{
  "n_head": 5,
  "d_mlp": 1280,
  "init_std_up": 0.0177,
  "lr": 0.0137,
  "lr_head": 0.0106,
  "decay_fraction": 0.725,
  "seq_len": 256,
  "dataset": "wikipedia_en"
}
Each number is 128 + 32 x the weight over its row's rms, rounded and kept within 0 to 255. Layers, rows and columns count from 0. Numbers have three digits each. The size before them is the row's rms in percent of the matrix's.

# layer 2 MLP up, 1280x320, rms 0.127, rows 1090-1176, columns 240-319
101:124102109173115171073123175167107092110131098164079097105192156143150142138163148152130157095184096095143118140130055093162118075167211106194117208153158066133162116139113127094126185175116138131135080102147120148149107118132157078081124111
103:160169186090090093134151157064156150147086147086101183093115128189120150094153119064149179088142160130113017145129075133149136107164106154115146126105050138090152124127138114161143137196128105100120100103110206166146153127167156106244124132
115:105166157166107172127176150126149129107135175181097151159097137141135124118161111078155150102109182128113198134073136162129105091089169107073166113116194147202146106138121155117103101095136172072080164105102129119079099139151144110177144183
101:107090077137096066124144147129144164118152065150122205119127092129133131118143136131104151169110140077139110146156087161177110189081128186161130103136071127129158157134097129132153115135144121167120168160160111174177140122117119156123152079
096:166139108142134052162158119102128142156064141159164100108129151153092168099153125139060138128067111137052110091102095092175160104127106109104147116127097114113095129154107130073146114108140069101136126079140055141160170096144088127123141166
098:102092068098105208133109196138216097061185146134144069129170160142196092154097195104092147076087149130088158151118157123136182082163103091150066130091092127139171087168114099111117111143135124113108168116111117129158107130146087154070162145
104:136142111089149162112158177119182096135143163157206130140118122123074147075104168081123065147083136119064166131086085110134175105153127118197123164208114090094065107123141119142185127082158160162091187133141174146193143162133112135062108105
098:143179145135155087169134145102095114147102089099065133165129129162123074131113145173157097139099103121119148180120086113116137180122152101131099124141119121072143145092164124146123112147095118170140095144120055144187069097159157169107126100
095:152101078121118170109107184110100152088144101057138162100113125115142154153143146144116161119105123181115163140090105089132142053121158184089160143099104100077184152127151172120108170161134158103167146083090152118134155058128123065152098155
099:172124174151145135183140144079159161128152123169135079163167132073124135070117134126136141161051078141084133091145088109113150095116171113118081150158149094156118164110150172072158150144115169101175102190175110140162142177133152154162164123
101:130132137096088143132154172066153102083104142069080129093140154159143163085182094147132146059160161111138101096154095149157061166139094098106087166118142160168129185123179182131105080117117156133109117165116112179090122122151108167120169106
099:138124108095108119097130067071201171127107140085104082149130136106086135110134145106110094131121176136100157122131139162122155188122106107106108136092173092105096122086124101091081146098122147089203114145117100145165129154147147151169125106
102:078127137096115160068208108140100149136062068162087094103143093177132111121140128063074150123107184149151127148182144094197118090083086093128147139127093108095152126112098157148154165146160149112132146131123073144129155142172128123150099134
108:122146128122088127122101088121149183093128083120116136122129121100145100139107204133108130147115121149178168120121127094091170112156119115155066132114110112153152069182141255103109138137142103111131133117146158173123097193180122125076135130
098:105125139139089119111173134154098128160097195186111161153121163104126104155075169141131110083150098149075129154088181130088115156133074169121120130161132113108148114149145162166137122177165125139138083101073108116175143146133110132098137160
099:141123123158146173114106140140141073159156125133095069108154137131182180138072191121122128169100103167090116126123143079107117161144131147128135122125141101155141028065075150183077121105180132109148074112158147168127074169085129103080081181
114:108095129119064096204198107098099125114116149142140094080064123142104145098116145087120103120115150154115089095104102135120139078150086108144113097064130165135171170154086121156150111141158140144126109156010198099145107215156134144113111128
108:088099052149168132123079167104159034121113180121104153085136116128152137134111031096167155117138167091088155086114165105104102172126146075065110121071110117161125129149164078146115145086089143102122124086134133107128085122204098158113133129
104:144073167082164088100137175083108133114147109111112161126180153130087132153114111148118126084164140143139165127108098137233150122107163104081128094158120123154152098095137150123095079167132143111185150112138154153156159116131148130145094121
098:149075112140101090145052112052192154144100104077162100092185082135127079082158114102174179160147100096124147136164108096143108093096125152160083104126141101135064157128123172141114108138133123082162116085159129125117066122145180124199086159
098:182108080148077065132108101136152065159113170189093127097181142106120163150136126131082176087154175149137144139174073153131155127116145148157149133121130062122179138178123166165100104106115194143113163146165111119136161117103111142098119139
090:093148168081081037135148137120128105178101135073102142145162123158140131148049134061112115122149109221151142145123134091094137104145176134161124126062116082184101121104185160143090164183137178099079111135134130096152199118188127115133084095
088:148167126169162120078067154090124101119154101074084123097153118095123144201102095091127137167130145112115065099105131134100083199114085135157144166109137090142176119110168118125107178073128170126111140145083124163104170090151102125095182151
104:137093178146154099118101104169137132142099147139086145134151107139141150148090109093154220078140138140158145140119139131137140094098154106111102112098126147112139129085197136125167140167110138156137130105119198087084127115131159103099115166
110:094135089074105104155176113169181125140068106181126152115154202118172146130158087149095148100067156145103103163132149159167101164126134139161191121116142115159114148064230097152202148153197157102087111154134129119109153122130158140194100097
100:155165137159087079140122071095107125166147156142136145133174121141145131116147155139140132048139137170149112147180097081135148146133107124078151142095115125131144202092171162130160135143143157155165136103104095121131137136126125185098117142
100:172114132116166148119125116100102161140113129207076121156087130143115169151117112145130172122171130099093142152131119140170088112163094119103147163111087077128048114123143162106155132140141169069137111140102077119106080065126092154190141145
096:145154100143088153168150133142122083120098169094059181103113087137155120151122112133132151090080148060101098172103180149154122109145183171108107149161088136112125191174141130196095064133078110155137100096078164126046165131165115160114066105
105:125179134134153125109159163121075087135086109130186148104094059110149137194145068116087045083085140136132176125131092166135137100111147113030114118136171084143215143119153098153144156125075123079080122113134159135162122130142115135152179135
102:071195138136129175178122115146133214106093122089071090201139160119116077143105132125095125075105106055168145139114190114125140092147121126132070141102169159102127086176106062137087151144168073076143134033118146158091076139098142040098109129
096:095112153160129127116099148170124161152123097116156137140128099148144113101120142203151114142152133118142091167127149089109110139189183138138106122107109042132071127123123147120131071091163104169163105118132090140135108110108112101101184166
104:089152104111162159151167132146197111073136152152172081145105204126085138119141131131103074134118173113138147147123088178135145122129084030086193139153103132118139166100081120143069117149166134165139125137160139098146143147128184129095132130
098:108122165139120150080154097127155112136127103182135119155137123092089126153126126186150111171134155146088153153064122067120172132117122125165114132111127087201131093145217192123144121089157124103151110122086093088118186106147105109159165115
102:111155147170139148128085171152123139121149160132130120148119152119134156088134058103159143084121099089160094046112165128132077166085112132174130131162147099154116154119038169137171137126155127184103103172098155192127091140180139096108145121
101:083184112114117068144092144169183127157159129131119114093153158138159089078112134118104126180136144105138147098120074172222117132120142154134097105110168101097137134143205177118116087104133116120110147072179104113158091145137142159081152058
109:048146096041160136078150109111139101098134125153155107128105206091124066098152191122170127101106092163103141103127128101139116117139134101108108154154082100123106106072088138157175153107213162102212061124123159130131143131124150149110105084
104:136146116091128147118084150084177182084111148119148189147133107156122146069054112126161129126127159129121095125090151188115136122137188179110106062119071102145107112134193127126122112064120193130114120122101146099117155093136184122192072148
094:159135135145178067160135134178114133183094169144129152106117101088109087136136109176109144129137091176108105168164191033171167086119112099146117123142074148170065183057113122152095170114161152175148133151122157136099190162123118157092194119
091:117067193106132183147145107129131135065112089135092068092168095106187131151118219147065095145137188119158157110150192166109102111121122056090122173114145103084110106091056116119105100124107133153092161150160071115119112086120160169157191175
095:168137168149127112122100080043175111108125148122185129098137148151100144129190138127136100118106129106050055125140123096138143111141081120102127132150108122102086158164137101148125084060125145141141141078112188136082104141132160116100187144
100:113123160108105129154142083159135112155129114102135112170158156132145100087136083143092191134119102131030205097131171046116068144157102090129151115123100109206153113125135187117153154154140180078146106127146096072115134156073134161126139089
099:115169147162087084125112090161140121159052078084136116089144149139214117172133094159160131124154140136100104162086121114131131144107174169146170126103113122149149123107161107119138081186177151184138170070101077120150119150124115134115133131
092:060151132112153178129146116113108147124142172186168108113087039144183084091129147097124121168117096144169187126110132172142120132177159105144058134142147101131113106130126121104103080131185094146185138178130104090117162158159139123090106121
107:188117154087119093136093155135120136090110089100163091087095161075099141128115118116170158082105139173147213142155159113071073136157183204144142125144181094208110121106141157132104096161172102081139078112136225089119131145075166108144118148
100:158120058086126088071172143191153144114119167167108072136105081097129096136138128114093112084096101153158141148085153135144174076112150122054145079045084121135137159153164116091143185117097107083167142116132088063119142151180154134121067086
105:125096104102146087156125118127175162170153094144148136133160115125112188133147165077143142149115099104090098116140079125147167110108126143185112111088148118116160112108145146107124159126185129163158121134094067144151151143151103120117078149
095:085114165140152146076126135083070119153070175146114077107134095147137123149184118150115084120135168118140133113102107132146101103127087141118135176079123081062165163092099143148175097112074098155065164128118113165146131129107072092168162068
102:125145167124095114122148209128153130098131127125088131047133155163103122092144122136102106171151119181107117130132091102122181162147135155128086109171184112142142126151141099076093112184104094125056117115157124114152117150120137153115094147
106:139147100116112140181216172199104128187145110123115088165184133101123137107131124107106166128057146132142067089151148103172105157136117165070109126094174094106135093111110162129122088127119087127029133129130087159170092112092126155151162137
097:156111105127148120086157167158168063067160109132099105180130159102111159098162137152142146137161140105120195154136137122065146167136115135115161078046117152164170115173172106099139146145135147138122083105148136130141108133142134093114095117
098:085115112123131129165169079121153082169135211119120083066144149113148123131146105102121151081156076099109110132136130146088166133182135120171139132101095142085127077097137151174128091114129046122152174054133166158150224083127111110113125117
091:111200170134091165112133129158119092149141212099140099155121109134125051143137091107106126120106107144107097079112100069084149136132030114111104114097201078153115166143129174156178101169166081094126164145146146133131109102191125119127137165
098:166130194125091065164138166118151146167175117109187106132117120117132138123136139144134163131104093196168093116140104056042132105113186192128176101133118095117112113177122127117155092139179119123121083136169134155087126102143129133140117161
096:169139086099170120154177088174128161161178138092155142059161068111130083130135172159153131141171127086084126144168107165137101147161123162161129148158167172168134080167055104114118180155107164161140119132139101066108126106100137126114141069
100:143090120138133133125093115106183103186161164127158108058164091139197127128122108150138101131142156103095167129148111128102096137103127152138135165117130211177140166159073082115107141103171179110102077135113100136094148155187185138116170118
091:140143136071101177080124142099117167098100117119096138145121133119171169109099116164123096089118145137140060105108079174087096147132146113127110106117099147169099146133150108100151085135170121128170129113099125082073133130136183133147128082
099:180148121143109080165054111123083176204112134165142114137153174087078108134098047108145082112100095100087111118111121108117109094144155128158099121131215146131061117105155132094128125127115102178104143102147109138117190151145098156193110162
099:156126109127092099072178133116188113093087119143118137086113091094166102166135126152112124178087122140046174156121096135157074074092095078137133103147188160096163140106130115208183112097137128149152139097085178140170133150084071139121146088
096:149147120089142100144137215165145146144108103151150170164127093072137153143147147165124108115156138113125095141201124170114143164108104173095055127145072125095141128148126140093176147152166191144118171130073141099111134090131209111078154074
097:130112125126083085138094163150141136133072152140166132143093100116046135084109112125111107105149127124103140092071115151135144150112056155171122140083106094100129132107191135133177099073085113108107139141073124132062096148155079135109131212
099:132087168084104121132110203154160122143164057118194085155155071143100121146082152142092176077063111146165104058082118092085100154069140082073144110093128136128031116123151158112150146128137165051117092112121171147115110216189181090101146142
099:081151175160144142179188113111069098055084121139144110077119156135106069126147162185119118120105135109142121138097170075098099157128136106096106099156143143144135110131159140137121206171158178108150124128107093183127089145142187197152097115
097:134136117159132112005155150141127083124090137131142094127170138166149131218136133074140165144111069116176125097174112173092137155172168111109099144134107116157132127100116129142113135110156151080141080126130130079123164136135117084156187079
101:117132156171087074119111113118156119162147088140134148138134184130112100043129102163110100155136158170141112149071182100116107122095117118122110211129097072088127135124084080136114094099069100064154024154165152134137119072078144110133096115
100:118123157100107162087114159151113116163090142117093111124136138126150159129164131186110079098169144135138147145109133152089133136118141115074156142117130153096130085172112170121129138107129197151126187128101128052073161137070100091145153142
099:118106153101102126117083150057147152139163092156102143168097072098079120083055110155145162112125110135161127138132080113154165109140091158134106098110145125155120178074103099112164149127098122154149102073097171173125067128133107115098077121
089:137137165071148106135104120156202128126091173165084105171175177091117108165072096113146141086148204133145138185102115098133141107148098159103109130131163151117064112104094106146097135083116123101127143127175116119134104112170123130092145140
093:133152170144074134105122146148094118217175144128086099108139119101144147121160146114161094147130151134086108184113118144140076108124144158106114084138104160059141144167139125127104142152124140174138188148132153150101094142128150140152126145
104:125118134128144148182135071133114154077135076113125134133142099186157129158230117136157092091134133099062097124114111137136118101139120152060227144145131141145118094137147172145152136109196101132109093125098089153174101088108100113151138075
105:158097086116102142117136122123150054140168119145180119047109181102118152101198121153141108189129115100112157121135127123123132102100049128161179119103125090116130179159097145153109068067120150116134109137150122160073132111103099082153126113
102:130117125120170112190059167174159146085120138084151095132049141089202139146123156152214140136130103155150170113133124068177117134145181105141115100163085112140131122124106134139137096191129112115135110037104118158159118126062148083125142065
104:137116098143125103171078117210105064151130102058174128110091148192122128109109140130146120111117123141139129054106087156158112139090122154130139164111196208125152063114128144083187123108123118133065167170130133135087189133111111131083114134
100:117172160150158135146068075148165139190124159155066135157138148121166116155111104140128182119162128132121146161130111091104099167167158123127163162094119114151141108091093111156152169100104145174071140136147133136144158091127119155147120117
099:111058156145112100090146089135124064128139101149127147100141086124088097129072183155120130120116119112108130117122140108088101056180131117164078083134128074121135113125130154118123124119117172088151088140102112138147119140126160131134112158
096:147161143145106121117115093150153135100125143158104102139135107104104098137151116139174100161101152127124138204103147113093106060127155113162103112112169177132083133153086123128133102096076145139133189157114086126094177155127138116113081084
101:106136155145108136162182122155110121097162097105133117074157152117110077146188200123103097145092140143110114111134106090112103163118153066121108130094220094109137076075190109107106153136124217110118073115172203118090152134076209179145157200
107:104150101054140099113135096129200095109105142088148159139121136149163157155118070080154107094036097147103127126126080089088171103110066160093106068101072173166119105108131101122110092128088125149116135099089152143162140156157063153125098125
099:122130116072131103103074129128138106146151153105094134152146150118108121099076108086091138092155117152156173132183125171192176083154069117143137128158120175142134115075170142130044076141160129187107093099134212175162149131147067108137127160
103:132162133193124162123123048138154173140113111216141137162161111080139098098168117100166113184105122122164137096169106172170086138100161166149114176084117163098136143155104113177145124137137163095142119128130098174132124107100106097145117093
102:135182088102123157104150109115090130144050143173186153127074126150122052134104186125125111095164153167113124129131147115088128162146120080148162129089136118154180089098128135128139132101128086134077101166126125167095125168111158102125069152
114:093109138081173134109117128169170106168107171083125134104158173119111102155127153110143146176133075116135134128153143126116123162086121114113049130108108144147136181147087136093172143120197172147131127075027069103188139104142086162123162133
101:124156173122134134092125086135116110122135182100132169156113109143123132164098170142168109115103138146116138138151153101114095117151128125147087087075166105138122059135140135148062132087121127177161109118121129101125150131064086117167125100
101:159160138151102101126114140131115106124075167109141096103096148184144137127106106107098148109128114080124100166108182105092083104143116129092121116151161150094119149140108121124123133125152138081177149161132166097183098136153158030128131104
095:196103086114089135142230154093170093108071090100104170158123179143084092148109192149147154138148137191117130157112140132195078137098157118142130118091118104125123148116194167138113122123114121114136111159118081133153142137123145149069141113
108:116174128110133085140098200091146161137098118212097135153182172151134158089104200155153116122100148106111147095165137143141137106136109138110112053116084164136178120107157192161133150110117183082142138163117071077076186139104114052137153135
103:150125088141113097135132119092170158072106129097081108127135163131146189147148140132095087135137123128105161148196126083155120135116162161128127144110137115122152118172156179151146082205167127109142149132104110131143103137126133092207136123
101:144147159150147100101111100126138131184124109127109113072137178133137084131157173101098071128179103066141075102203175173164147082145164123173097130121133087098147102158107117096150121141141145153147108092129129135145118121102128114121112114
# layer 2 MLP down (transposed), 1280x320, rms 0.0598, rows 1090-1175, columns 240-319
107:195056132136071089172195116115089163147133176142145161091160116106131119129134131129071140134108127173119131106103185145094103164092094119143123101100088166132102165115126120152107135115162155121114097136114130119097177159122101102148128179
101:128157114080130105114100145173107153152087151072119117146157125138141049180140115174091088123090142078081117123126119179130073109112164135141134132119150093093089110122103078165106144108142120121156175141147140147137135128132102209171119129
121:110117123103172170074145138171121091154163107204035148133134223173129136142151114122136135093101148127105204127154131100095101154137092112054049089177094190156152128162103049175149110164110072074028108114121103153135114187174125141161106204
106:087077174068106156108108077148077161125108118130094096106130190103095105135083124096087187083192112127119128141122142091166165103156152079095156141104127113145127062116107155115148108136163132157099128124095123101082080039131151182158171162
104:168129110118173173112139127142084147133135106093144106111117153145128112137130194114123079177129133123088118150118170194101127125155096149150126128123167155108143146153130194138140091082148126151118165116147093123121113120133174189132137117
088:149137121156088114121146113125091105131036130140124162116090148171111173120058120130124119124194151147120142076076045145173115142106120168125246122165115140095125170115107142162165091132119120126162087141103158169123152115129061169119080098
098:168099128109144200124123110110164101074149112132129131104097169173138172107124168136135132138075167096133099137096089130154176174123061153075164129209109168121109145096128115083098146179191131130179147126138132152081100127129162115111114131
093:158182120163127135112117127152126105111125149121190140106069136137161124098127089074124165162143168160155099148106109155168168097144126164111077147123134138154157147144144151141138157144166119064128200094117134124064132172058092143121120124
104:105179098094128134138102136098092141177079140116143106126122156100133143190129168125170156184159099138139140135175101076081131128117146130134215113086066152153081147180086137097162113123104148149102160150130119153165173101160132122137119150
096:124109049167125103170145140120158159085125087081154100117133125132137069130124111111104105153129110176082120160109160152171107168193121102116136078120157132098113070114128087185126179190101155132071103097162085171092127071127080106189131087
100:152163116159147116161073070140113123113095142102162146115156115120136149179141128150092112181090151142130110110150146117123105194116175163113183110196138165140131181177113147164160161170083136107112139121066137115183100068101069113112102088
099:123122148117097177130148239159094017114139124174080155097137051118108161111130087112165147118172149036144167128138138050172084101127139107196104136166105119157113095152143098148102146099183145163149117078218076098138134120166129091146109115
094:093149185122075131166151155139060163129106061133133173102142112149139081094100130083157140124160150152190155122152144129173118149157155104085124152147080152073160095136101152107119149122077143135168161062143053146108113161160134077114141133
102:127174143129077101192091149123094151124143163186196139126135073183081216079102188141135105136144106111091150151131094136088164104130103078132088153204091145095045108147096135123125122170120122156107148105107133121073182116134140148131164175
097:136115115095102087127095109103135178081131051184117101144117137080113138148171120120079115151059150123177066108149139154165171131094125079144109137139157168089088090105135075149148085091070146072126151156147142191142083136139127101108143110
102:166112092101086159159116083123101138095131124152188128106134083106106095073123110176094167127102127125103104150107179129113106206111146094097105088146123164157100159121189120075144105169100168138107085127106088141173115136144199079141194144
130:102095132184101095104132106141113142167146187149076154159091113140049163160082087107106091203124123105118162116115108136073151155131150165154154116132101184077160098138162149152159122098113103137098144136099138106156172155113140118097149128
098:108122091135179164117128147153111049163150123120027114120103136117138099171147092154115188116116026132171152138081129114143115126153168164145126103102156132156152159132096094127204093165121167144096198118173137078162175168169111122113142141
101:103107178129131121199163111082089061139103091146136132179151095139120084206086134104148188096063127093091164145132170088108081186107128104146105161179184135179108152157121103129107115125129119188118102135150125173180116130131147092135138130
107:124121190108104136122149112075145141132111186111111164169124047185138165124154112105110103175142112126103162121088143081147112168107096150082096125163106135108098120149183158143149123163136136137102137157124156183159133108131089079125149075
087:105181130144161134170124130094162069102186135097144095174128121127122149062140104088143113130150142169155154201115135123112116119119117097116153170137153140105167100071155122139090137166135074159151065132064168095087166115151119135157113083
089:185128139122123092160114073116135143089095139111143136117100116098152045131150088214102115138154094135112113126113144110195108139100098146118114159053072110063139131177100128080144149090171095135140080148140124177154145130048132172092120084
088:127089110069087119077119138094100122104103163112139054138154148143174117094162127103101134153131095132179143155155119139077114020089140111154140090115120113128077157129124120132158162106147098127120126129076148071082168102104183159177104133
111:126104108149136079107134139107168117129207140125157144095111102085137162097165116122123052139106126124127127069127084117098156178167109115081102176254157141098146130153106133045118148132115148121147124152160129102114165162105064111214072139
111:096132144148136082131064120140149160091165170111104107130178089139160154139139099119108126141081156182049133156140152133166098155155139091083150147171090136056130114095132107087167166090084157088103155090121160085116058173046118114073113091
100:165121128213162105148162113136063191110090142143124155082194145127082149147170139179148104134111096147146130071108224122146187136101138151111170140107185129165124124102113078148171075139124097147114111119098105104146103111082152131101137180
098:142139102127083119117182129104133099088130180096160121096120071107138116141123175135122084177127094204168096158132122114103140131078156131152122069076111125070138157107152239093170160138157141180140089166114144142117131178066171102100115127
098:099116076101133110167113124099123112088139122112114174136164125131127087101162155073106167141083066119099092093159133128141107179132156084134126120052089145103121130103152120087121172184087181125117086135122122156082100117145097141126119133
103:128065161104149122117166130111150134123087139170073080094169112132100181094161154123114150108111158053110122117154154135145101104133131099103116128197121191160134125081107136133136187134163120083095100134089159197099126157065088164133142134
093:172106124077180117202098126116208068091112157136119169113146170057120139152061134083117109155117183159128142136138122107170104105111167079071124104077111112135155160145117077187158059102097126138053178116061101105123099172127160071135149175
097:130109126130139136195132142155118104100081103142073146040101171111089112117159073104094189106163130167162143123160121140117133129088113136096136069150168151115144083161117094106111159131097163099121126085117137092106168117128133193135092120
101:112092142124152117107190142109194115138173152105096150125091206143085130150141119215125182135123087065201145169069099137132134139179132055129098093144113121153117071077085151107134147163070162103126178085044114110137135120147116134150118108
095:136098136155140140066151115108173120123181147155152118099099094145144128088132148145123114106146147155146128128197157189135127078086169034156180118113146115034109110096148126092118152124129069187149113077115131130165130161090154135205182115
104:145121095139170095119172131156127092164070178085177117143143117105106138192172058130055107169177113139163129045153152137163085168176118096121095111130137137160102120153119124108141166103096115184118130100155179116158169121097136182126127147
101:145128068131120146162203105075080164058100171138166149150128115126148132115159153093140129138124166193095086123108149088101170124115088156086140054163158167141104127052126110154104132147156108120106122182087167145114086133139138144125127166
099:137137149139126103167142142136157128129130130084133161095165055134148172135094167094126157136133152125185153141151122117165117114167140152124079097110165122116164102173119076165106116113066189121152168150093110165094182113143080143138153106
109:160111116039131144149085136089106076122115130138125108089066117107123180133120150139141112148169125109138139087140122046160151157118173121118106117145136110177031092135196078149163106158125097086169147091045128159127175115184107132158152153
091:066113173143118103139132079143090134099178110091149158112192151087176154076141156120108073112111136138132111104127100201139111143099175098159084062142146137133134150125132156145060118131101147077109126121119100114136086106136111060102144111
088:086202100101117152182105121102158106181117067160123203118068173136089132048136096080141182117131085159134140154131107143106140140122173160131093069133115147152115163150100148181204151165148144155132156139107139124145203094098084121087179112
097:092136129128145111141185136141124144104097123094160114160166141129117112108078142128146120120139160122122147098173147185105097132127103129091141068072140133102151173161161120093129150130121197144148103125155088087133186094098133185100074034
098:130166181028132104148138152148071096144121092126151156146161137113104168101121070076125163115112107122141084105151083092124119148118100120171182128103133110092111088127138123155136132166117145131151173114142192107203133111134147155168112146
096:132136125145087190136133139176095139134117098114094119105121086147136046131118145118165134129155125102092161158134117168191129143135114109141078100153154152085151145082162088153095173092129142148164157098170192161119110161120083132153167164
097:121094118087158103133090088076104098133110143151125116146132156143154142186133124134142158078135157187086158120102115114096104109103110146165136123134174141103158167105118116172138107187128150174108153079144132113138098150107131179124110146
109:103090088088140128138168133111118125137151089227113082090133111188149179107131123150095131121136158126139125139173099111165128159090103069104122093120152195114190117165142179073090123078178077093106132092077112130126135059153108134125126132
097:183102152141113179137123195147147164119149087169127145165120141115113151140126135145143152106129190060119159145158150136090145150127121093154153093027116185160140161110113088168186083172101141134125138116117120143140154087153154088071160097
106:142159196158065086111099096168115191165143089142087118104132133134145083099152071112134138158099130166137107178078146086112109147128099150103189118122120216119136137096150141138133136227148118166058160149146161122082137063151161088162158124
096:177108103113122121131126127142166108099087120144195132138100130127059132097158132096108111148158076165126122170093173155158158130103118117078118142102177120126137135135149149115121103116122097103112149104134121122146104137101164141099088117
092:196148098121166103071056116136115091121111126146118147151125100132091117119081119102146084138184098122057137173150137106124150112138082087093136126141083121113132140186147109160151099134136107117128166117109120177180158116123130132145086115
103:097117059088122120120163157142143117169163126109098109172162040157107169177100104120097120120107073125134121137066155164126151112158092119061152129146144076082149157125129130142153203126116117108147094139130128100118120132063118102086133116
092:158176068150131142143077166124068190174115183114159139163130080143147116111101097081132113114142142155114138148076120156129107097131162083099092137119211122119117134079135166122107099158069126136165184187139130120122171112154100108159099087
095:106078146072141098128189147198165075117162128119100176144182160093133151100101155114153125156097152165138139115096124149148102111104156135201124146116118174080129135147094129094101134180155174129122125181100097138143175155123136090098116122
092:164155165091106143107173142141117188115138151103174086118157097112112091107159098095125143131083074143142156098097182109121167124102153129149163157103098114094176182126164107090125126150113110126105138177067109153109116144064122154134165106
096:128142109143143163117168120147083129109105165142108191116140156158095116139101081100153212133150164140105180184109155148198126142143099037115108169147143135105131125079129125150156133104122144100183155114131145093148117129126140136127205125
101:072126164193107121112133139089169139125163084122170144067156141126115113185112114141106108158116024143172101151150122120076137152098174124129065139124106068146127095135074145111138102092126097130111169102175131172096178046174125133158166132
106:123144127177146127189139117144102108192101176154148090113167097090158114157159082103151116189137141076136143187118103126128181108133069114100116069217170118095151097163071202116178120092118109145171119095113142100084103079133088150108128118
095:062138138125096126153146139116088159098185165192103077118127132117119152127143129141126132075127124138056143102093163125151115137152151171084157121189176104130150160077129161174133132193115146061124095139124232096120125079101167123100098147
098:096132148099134159056134149127143094082179084139127099086072117110109177120142093094153116192151175146167133140169111145155125121065172137132117138200097105130124108098113104161161118193161178121127109199150123170124135108109142138086111094
096:141149135118134097157114144077113189124101079059110098136168062121156139100166157091140100113074138177156155123124205105118155124116068147080153098116131159132111160149081120132147114077122145099077156203081129142149137121064142107101133104
093:082127156140113102098146085119142096067151120132128120108177119166123090101147119137111148182102139160132117111104089115142132165153136120168186155139133178216084110117095096119122168160103077059179080140167113117129137115085129087099083143
098:123067124171129097149130155096139049135136126148141073159152183087157121125126134087044052164108114140161119142157231100127139088111164117125103073120142118054144101157080121093108152067153089109129142189118092119090147135109155175125149105
096:161135103086121135153092127140096126093149128114156117092124178075084138146101141075128173115126103092158153111099108117161056117114190124153124122105092091111145153110154093105096179179145104108131164160144139157130144079121147178068180110
104:111122105121138105124114127113124125163124179098104163158156113116192134069166104086140101166178135190147121147087093138130125155202138123109109086138122129121127133178119127145141132125166059136119122112139100131168150106099158096150135104
098:121147142115132122146115125096176163127188083105089100127126091096167125109136173165110113093131099096165131133087100157169103152080121131067143118147115161118159146143114138183154140103121143146150106125114160092096079076141097150176192128
103:099125168112080156114118173098135128169157172167166152133140199143187129132128156085142108124132101106148058033077128121150119126074166127126079124121111139096155128095062120150167158090139086160084119192108182162097151129138181100137089150
100:180112122131107124152142128171147167126113155148089138107139076112108145139063072092108138114110135102132144159143101123122146100175110094147168102147112142118067104122110150119167182122052126129102174141093159143204130118130135186110132140
099:127169156145112166129129121120078171121106103128127142121157137079127099149123107099142101131101146179123144135095085125139139106137183114095095118167161083143235107137161149150125131148107108183144136164075146139156144137146136198170043043
093:157153127083102077121090133107163106134172150161130139089119157147109118118151134140164113106223158210120102118060157114109109104100136101160208134108130161157050090075139175132141154106169082123067086199114115177107074148106117125118150091
101:109128095148143149121115127082114116105144077165107125140092150140136095135147035078108131111145131094118158129189164109122175140151082141179088141101130154164139181131128107117101140097128132051129097158091155118154154108098098136154114093
103:109118118192094159103133147176140098128144133099137166155139081149129135121130116137114100113106165157107143144071112156119104149132134138126163195157175149162143082153152149103157117119163139109151038149070162193108135124126149165103121131
107:116160102086054128111172129110103106172121118083094052069082097152149133129111114093121123057136066158145143081139109094101173119147088125148137095142081101137145160183191161158084112127122151105143182165160111140148138104166149072152129127
104:089147094088108187173124150176127139048153082156200098137107157183076068085118101117146115113141162112178151102059165106176144150116137115121144133090187131117138119142105139143117151127189117108108170161162171123170155117123160145096134080
097:114144153137127188095184124157109111102195102096117099104143163175131141112105115079118095103122088066118143135142146145122176118129129148108115137187135100173106120096080094125124155113134164163135190118137103105161126205120126099181130120
098:070066132171069160084124167108125125112153062144095118154097096132130131132132152105113092157159129133151108093093137132146157138129043134149165105085093112161106119088123144135121104137179173139178170155135121151151068155120159136162114107
108:154099144086133082129153097157113133147060137124099114080097183134159118209120191142123131122138079135108112168125143108134095083118168098112054110154198128125151136202120144077140160100098161060167122121147119141148067157159220153102102144
088:141141099162179140072147099215107115172157127170130098133191138200171155124138158101064153143125095138133070089165095142129122209166116145109162081096103112126136165074143080171142110137165108071150147154146113106157112040104186134139097162
121:171099073138162167107095124150141130167116202137049183172103147139083139125082051134159171127153135126109180158125079144185115124125127179105125138186073135124122199153107072129172156148145123106123104093157123198168139128198059084114068101
107:112144097116188100154133171135149133174098139143146112199115152194182143185126123096119134123125098145113074125084073113102146089162156183122164109114074130097136137182102095105176112098127121169064158097123130126121129070175074093104107092
101:138150080120131116117123140158094148124157052128125134084117136154114137130159136136154132152162119063067103117099143090131146152178179160109138212097169127137120115125120105225130124110129102093121124102151112106114172145118167195141155149
110:201160136108100109130134081146137109127141171131096091072104071138155127137187160166145099100119128138155145159139143145142103135138133127152134164098209143119084107100120083077083129120032093083066120086130148094078126121066089185119187142
103:155059125194153124178124137131112129169134117130106150178146102121081152100122118116117121169109103144109110126140083173138153128098100161079076094114105196119127136167141117137099140147183151116105185127125111158165174117150140076087219112
121:184112145166143134166128141136094186064120117146168135138112047072126193106116125114109084106165177134161061109154120129150115117148089129127203174152205079124118147060149153099148102188093094110102098179128178150085145144074179108143114133
099:156129109094096097045132129129159130122124079217096083151132079131091138094156144098142156122167155184115102117122165149108107146136154070147159139123175106128153122117111140189137117158077166173102142065139149096117046171144144098179134129
103:145104077159185171137136121065103116073110128100168073152085090138125113062119164127138170103061106183131112164162090075161180145198129165113075129141120093163140110178135125143138123176105148108126117143122131164121122114119144100160147162
091:150112139102097201145096145120145116138110133139153128112124074118167120142102107145099087126151136056164113167180123116098142070184148086146123122110084161126189203128119095180114162131124137121090194109161153121104181172171124144156100119
104:158161117150163147108090087127071104076027077155114140127141089124079111136192113085182071140118099125123075216158102142105157141137175143154045139082104149130113136087107113190177129175133167101122168144099135113140113117123154145134157106
096:085107085160150076137143132156071172111142130130057171083090157119066089138136119149131194085153129087081145062114158137135156127102160180134119109123186121119135117143106088152087117052068129163099123089118072164105205116094076077154102116